python train.py --num_hidden_layers=23 --norm_place="pre" --positions="learned" --learning_rate=0.00872
Each number is 128 + 32 x the weight over its row's rms, rounded and kept within 0 to 255. Layers, rows and columns count from 0. Numbers have three digits each. The size before them is the row's rms in percent of the matrix's.

# o: layer 18 attention output (transposed), 256x256, rms 0.447, rows 61-75, columns 192-255
# v: layer 18 attention value, 256x256, rms 0.145, rows 62-75, columns 192-255
# q: layer 18 attention query, 256x256, rms 0.123, rows 64-95, columns 192-255
# k: layer 18 attention key, 256x256, rms 0.119, rows 64-95, columns 192-255
o61 102:087106107158135122206102192129225167083106139144127126159049121093094160093134139130137185177084126077136139144119117042123118196128148113180160101136154176172121122143190128172096106102153190
v62 105:150136170078141137170062117178130159106148153150169158141139110081105107120120122138158134143198161119184169069116101095165097117163139115097142176122192053115115161102111160166132128140101143
o62 111:101140143107164104092165164068150112133124143061087076110158197099177186133134120140132146125093074120092152123144206120058136126078138120158117115171083186093094100155137082102136074085227081
v63 096:081111121089156114092133105140166155094133136142042151131131140080115112109139097135136154122059165187079117116134145109154102138140076171101148174109163128085128126096135138079130084094149112
o63 113:110141197108135132231109163106071144144149088092176060137164111167099179143096146192114119103139084167120084169106104122113143166169166068125117134138179156188110181137123124125087187107134120
q64 086:069144152074112082165138118126106093048117106101139102103178119158112161135106144162139093129143147150171151163136115125109134199134101130138145089156124137104101128108107135112079148103095161
k64 087:134160133075112059163120152115120097128176134059183098070108147133101144160085103138125162133163148198152144126116151173131142142091169175104159092131186103107130102066129077162086087129151164
q65 093:091131114109150108164218117095137139119121101080164127152139090104058128074168105134125158048152123081112108124124110126102176133122108144165189125124100108156131090142150113065073118044121104
k65 089:158115152126203107139139174135097128137149100129136112147139095088103101081113190124143144129089209109107133127113078131186148141216125128126171007133132152122091086104117055166112121159082110
q66 088:165126127155129016101125100085079072123124128139156074174155095186126115146094116104119138144124127155135140132141136152082125133150119107096085149126104104149170147114128076156134158124142145
k66 089:147093093127198086100176159071125109131156109155164093136162112161159156113114131185158104100094205163145163128141131159084101146098116134120098142196106148101141184135163144185085150150129044
q67 083:130086100091121120114128163127128160146128100146109173100135183076131109207106132126162098147143131165068143128134077131113111132109135186147158101190147128105128144150089113104144120042156055
k67 089:126191159110114123133148095110109168159166136108116051196077140070130140148137138186176136172075120108109154135150097142058123046168188131058138122119091122137128153123112141145146154167160147
q68 087:084169117131136098187122073164125106100117124123071160114178110136149146169118117140154154156173139097082157029189109088143128126138163168136089121118154133143115107104074143133153066094122069
k68 086:155149106126164085052141109193169119090133101121153157128077071137146094148171132129205088153144151093167113134096130127081079116133082139132115143138154155113173077121066154135141104151087119
q69 088:172146176105088116105169093110145122114104089091161122153122164104064136197139140092112127051145127107177151160119178131125122160145104107129137071118079088117084147121081115143154109125134125
k69 088:133143103142100121106133053124085087127128098079166091147100136134070162128141106087130176156165062103175224156129212118099168145100082145138120090124150150062089130153124139104124107089122109
q70 086:108133142117124128121158126162143127172090194169134123148086114149109184143140016161093162067120133084127181136122075168125119167182120165163154146101154154102145127187121117130129119184146134
k70 091:130131144087087168164104107117161103155142142117092102137053089124194153159129098089097142160164154094049153174114130184098174176109131126172182129106117110137187142160093136194145147139079052
q71 085:116181126171129125139123171147183158100161090105108096144126178154158133183150177139166093102112066103120150161093122086115179128153140115181140099141085145157086087148171131154122145060120150
k71 093:180118106155147150141099132066135096148089147116175136117153126119128125137154149137135099142138108157162156114136178110134126132109131054131166142130083157136122065162134179200165077154168046
q72 085:116092180051218154161126158129166123163139132118128157154075063129093136161127084053117069160079044107133061084188131123173188103105102098108123136121134108107112108076151114113128204098133092
k72 089:173103139115166158137122155099156126135045113159161123164155193184103130114166183077120109134097114105119119067132162175130113128130071141106144131111122105102138172080138137085156125118147143
q73 084:144121107155112132122124136151123117137130132106142138139182171107162147181114092074211169105118137130114148096137068093131139067140209147066184120131133133172079128078124104079149128163145141
k73 087:131128108115144078055149129087084166105088141118140098134150202132167134175148179143174186135128123108117182141102098111131154102112163098086151084110145136115085208111109151162087159089104118
q74 090:123113086131106136127128126129117171095120125115144129136127111123172169145216130118206059122150094135074122181148156120132186094109142065112169092119158149131153117141118131125159188133108096
k74 084:083113110156099138112165140132145193072115131172169164111125107145128163156206167154152119131128111125075180106069119174163145120148151102061114108086166106177177102105121180106133161113082130
q75 091:150120094160158151158128146125141116052118102145122139090114130112109161092107112152148104162114110113138101120083114077140110118177169094146177093136113184124138162155130094131178132103078124
k75 084:144121150119111135117126125123143138152121117159148135079088129121102181103152088105183058129116113090173146090129176079149072158139118115158128101173081098203088179079170104133138156090117107
q76 094:171064166061164138127124107102165135138159170137055221101190115113162118131117112154146134107112091109180130159092096053132097095073145165111109068116200131096181100075109149091081128114094172
k76 096:133055078074122162158124087184121235104087117122037172121093125147147096127116151122185147111082124097054168112103129113186189133176063112108209109136096106074128081126103128170158153138103122
q77 088:100130170106129074131124115094102120170124135130118113111130163088159171209147141173150147160122122133086138112098131148069137136122068147127125087167095116148124128127114100097136176078098111
k77 092:115114175077130123104131179127140119112194121106129063117115154112151138145108118205159094181107103151123133088140128139112143151091114112100102172216091118143166140107114142142142155128083125
q78 091:189171166115101093084127153150171138172140125142092131160143118179161157148107105121114130108120175075142160111163126152164074146056166153147103115115073133142111090065131178142159156125101179
k78 094:100118121126093124117110198166135179143146162180142177121139108102119112211183125101141125131194181004115140179154084177112089166120100139119114085117102107089119035155084111154107071109093117
q79 089:108112137147151107127157121105139108149152094094100130124174102093117117100127088181145092151158128105052104062121105151173137106108146121089148083112173150116104065114126126135134106111062119
k79 085:133099126108125156128128059162158125142139087113084126094143125152131124102157082132132072144179094124122163191109118148106142122109117169108103111174146152192103123114125176105135160132074169
q80 085:131193134143157161141160124094125156179118161089100098170190119115170039100171125152132137181111127143160170056154151136089161175106070093173137114126122145115084162159125160162097165084114122
k80 085:133122124113137146110116072098091135099166118105135105156084139150146161121148136110127086130088170086152139076084124191145123106130083200158152136151097076126129182144129158168123068126179089
q81 087:211054139172153115128118136138123110123093102145122120156159146124076127144153145132115139144090188122194143112090159195119083087089100123119157134110155131129136131107142079195208129070116139
k81 086:156149122084117085138171153145142091167150150142145061131138144132117116144159150118165121131130128106148097111125176190113071108102060086096155143138165110136128130101111097147124119128168126
q82 091:171135149180115146134057125131160126127148158056126123131112132122079092064218105116161134143136126089106159119125165150036118077163126172109147125147125110105190170088108170124151090143075093
k82 087:093128116177143159123161141146148099108120118085126163098099098123138144106138090099138118097139087062119092117114136123168154114160168112063146084177147049102083141149123114125125095153213137
q83 083:076143073164092136227186095138085138176088131136139173167124150111209151113119099126113145106096138137144161168130111182127129085118169096135158138113113100113112192087225119175145113112121126
k83 085:118177070131121143141137189114103219145129115100119124147152127139151098085171081093137183171138117183093113104116145129105146140121131103132123057094123124127115164145103138151122098090088089
q84 089:074140148118140122149126151113151159135118051085119142152115158134175137150131161069133082153126137120117120151098105089047111111145134110133155139142071105118127100108136166117125183158102146
k84 091:119158146144149146166071077116177099089116128102124113186046122158167114132132130117185130097112102185114098117103159107087159156146130100147158134109139065076169144124153148146159114190180106
q85 090:141125143147099149157110141128105133091096135123167103145144165133169124164100097133097128139136160073113155115106171097117106107113111148076094150118138132098139121102121124087051137116138123
k85 089:209128165137120169119116106149112139080112123148119180180137110126097186119154165141130162111120102135128155150081089092049089079147147146194149140082078178136043150102138124155163116141126142
q86 084:086109184109135090156108132070149146140162122122110107159084151115134118155149085057081168162098096123111183147120111133130099175087111140114090120130162117155182116157180140157104106072164106
k86 083:140120157105155080097021097087132170162122095107121095101086137128197053167130126127111086081126115111171123124130101156133119154090088121098051141080205171116147097100175153127123116140127148
q87 091:108110087098102149110120148128192128143091126161117130120149120128118161086154124199120124073125104068136130094127120107123097191095101082164099117109155193124138109071146117145109064157158115
k87 087:129173144118150120128125135085143167075101043089134166151142087168094172091133089185141105146115108112106105138135065154102100153138065146167117089106062149110136094082109116123078105120156119
q88 088:167163152120158142120143152170083143183093140109132137124127176061145151106132112127198155109137103172130105142125123098146164175160096102182104101120149103115098137178119040162122107165164081
k88 086:144088130139125152169132090138133105160112157083142104101142096098123175108180059126158223125134110125108059141172165128150076133139103135154150110084160101101114118114082138105143128161128130
q89 084:079095169126136124147118112180142088150150114152105133190122176138122149082122155175109201135150127162120141145152137126081102103060103175130104145103152179105117138142150116122139109122089045
k89 085:129171128169126138117129140086106094132197137157175147138149053209191164149129167168079128069170147160142109158111133147126125157086123143156106097128145162164061069123185136123127137096133116
q90 086:111153116112085153084137156106143180134089145091095147141147132104145107108105108121137142136133076166143139121100119139035119154057126119092192136067081118077084145175126139108149105146127215
k90 087:141145120162107156067140147123154163189146066137077132133101092141117127174122136111191155119119123136072180086119092136117129148113080126149084150067121119074132120084086120121152067153219156
q91 084:216182086133082127179155109134115122090125121130091102142151177168113127129170171179180125151103057126088151127145091106104152105133161094093112060093105100173129111131152110135152124101088114
k91 087:163144100124099107121118114138147143167105153110159135128117145114151119154124105093094123084152070181176099100123112090121123180107143124089166075097151106144145086177145075185194133128160070
q92 086:135125105076094098199115121181129086043158135092139123158067148133089111107134155108109103127095085136108140118089146182142170114100088129172092091133170153180103100087131099168112132088128127
k92 089:119153110141188130126115138147103145083207106128102183106098109157085120086093105059124140156114109155129140101066202180149095132084101107117133109126144163201095139128139137124061125106129114
q93 080:167145202150062094092081116088114128122128129093125155139125143124109115117102120099117121081114122158211141161096173172168170053131154157105113181110126157121117111091108162078155053138116173
k93 093:100145182113088119123124110085129100095200188097084117212079124152121120149160133123072156071087139153132103118139125098126172142129184176130144117117126166121174120107188131135128133158119111
q94 090:154138111116116066163117112182113094100145120161104116174183113149189143144083152148137108160080075176068110176155148039103086112135118172193148139127134088125109114153182133178111126108150050
k94 090:098118105136184149140128096140119100111204104144108134094163138186131125160077139147177170147113093146099121178167110145165112104072167158171161095093128134141106101180111117160130113160165066
q95 093:213148073094144101119091148135137134115097088165184101143111121137159108128186086139072059062131190185123106132139125094102132087043078121145127132092155125172140159104159187088137125138126105
k95 085:194108135101109086121145180161167155070130134135152117109091097123147107171099137108157088090106111163131115158132119139126176120130117120131133068112103128196116081092164095133134129103165120
v64 095:191112141120007160126057115124156121130126127096140134148145074122083123125144170111117153171091088084164125111134075122118119129085115145125167090182128071142134050123102112111107157114118162
o64 092:119110121140154128189150178157092129122184117188135124112110149183071147092151151145134116070167169106138116168084168131182110109110139073124101100111145145165131144160154104152078048139170120
v65 096:144160147116141121062192117098100172093093098094134130136136064107140155097092158163165166172119148113137110121093040093108142152165108161128086163105106145105109138126144145156088098080142132
o65 092:118113126130146090135127144185101090106147180121109146122143161158149145126143228121108101108079196170127109111167114134145127055132134135125117134151097090115147118146115092147184147140150113
v66 088:158147155086132161108158080116109136174118151144196081154122154173157159133159171151104151138098114128144164051160127139114126078176122088133094127193133088111088099125064146039096068164145082
o66 094:091080108112103108117139160111126065105127079131070164121160100128130094130146147172147083138142097134150099179160123122087160161138126145145129152107151183099187135208095116204097175081130115
v67 105:167057131114153070120127156113151124127166135184144161142114115159156079130146123081097164152160077114163115100169158127126182129121097113137078151142127062149130112145165205079154101103091148
o67 090:128161131143127126162161114134061179109092072054106077084082128138107126089102147109110126176150171084116160138137144112122094169160151056066170127117085160138108149122114102082052140116124100
v68 092:098098165054140140140137107094090092089092118103072154116149185175144112150115061180080167158122137095169135122116117131126178147087148027121123115149127119113135113151124139196065116139108126
o68 089:162090169131164073123089147187171097149160142156152146124077122158108158096096115158127135179137096146150094103062100079173107084139131138086087125089144139129134115106128115083173155097146118
v69 092:122122161100154113158152084163114177179152141102155118110125097139188109094169155080130099056096092181166141125117096138099112134134097219095160116143166169119091128188140154162084104145118167
o69 096:148172049107059150107131171122160063107103119119102175210104136129045085150086072104115136204175125090150114084122164120123141099112113086135138082135138132132172095121143112106074090099081110
v70 092:153086089215069144110091098134108169100147087149148179127195162158133152136137109121094136134170135086083044142161096184139166146141122127139152076094158086130140120167092124098157116112175132
o70 085:122110139141110085157123104119140100136087182123119122070072165101106121088156099078109104086061073182162150103067099090097093160106150156118090126173146154139104217094206131152110172152130122
v71 094:121128101168149075159219129195131133090137133179135132157133137181119128102163093118126085084119108137088208142110122135179151194152093068099111110107112166086128186104087104106108134160092101
o71 091:125166107145169147074063109050125086071060136126160133150150101085096160192142201130119180153150141145137144174100125103124129089108129176128102137151137091105127099133115156099147156142140161
v72 098:082097067099108107126161168172128134070142148115116121117103186142098136161133113175097145075125140129121076127123173099172084111195110077122159096115105131110148137072134068177126173105137151
o72 094:141133145147176136183090114153164210165112116110098130173157095118113114114139110031127141160076100111128114134127101167075152092079079144128150180064139126181102132133107147071141085133135090
v73 097:093139098127103111096118177149089139170202120130144133175159147124144142119102127087131071135077088095167122108136112154153120203084076107134083162141125156100121148096127122111150093140124098
o73 091:151187101142147067124114101192127136155104158111112084114112142137141065095144153111107099106064142090124117085141148148106104129167158155179151158178086120115143128168168105168138150125145175
v74 096:117125107136126116130195125162095139145097151175090082151194160145111150140115166176120110101060085149091189162137138141123183167171080065157115147115115124182133140134108134146130098137162141
o74 096:079121123134147139113149087084139118135141096060165093103136079098191098187147152093193134142181147161093129159194118105113151144153155158122144117104117112098128151143150159111108136145137137
v75 100:133140150085095119130183102115120097136116145142105114142159123176156137161156163125186189091121172119089183079149103113144116171106138099136121147100170122195128122181088137162131133085159058
o75 100:132095091137152143038100161117171135133114161141143116119073146125128166131161192192126080157070096190132164158121101058114127122148159150079120129162114172167116142155120099147109089158102198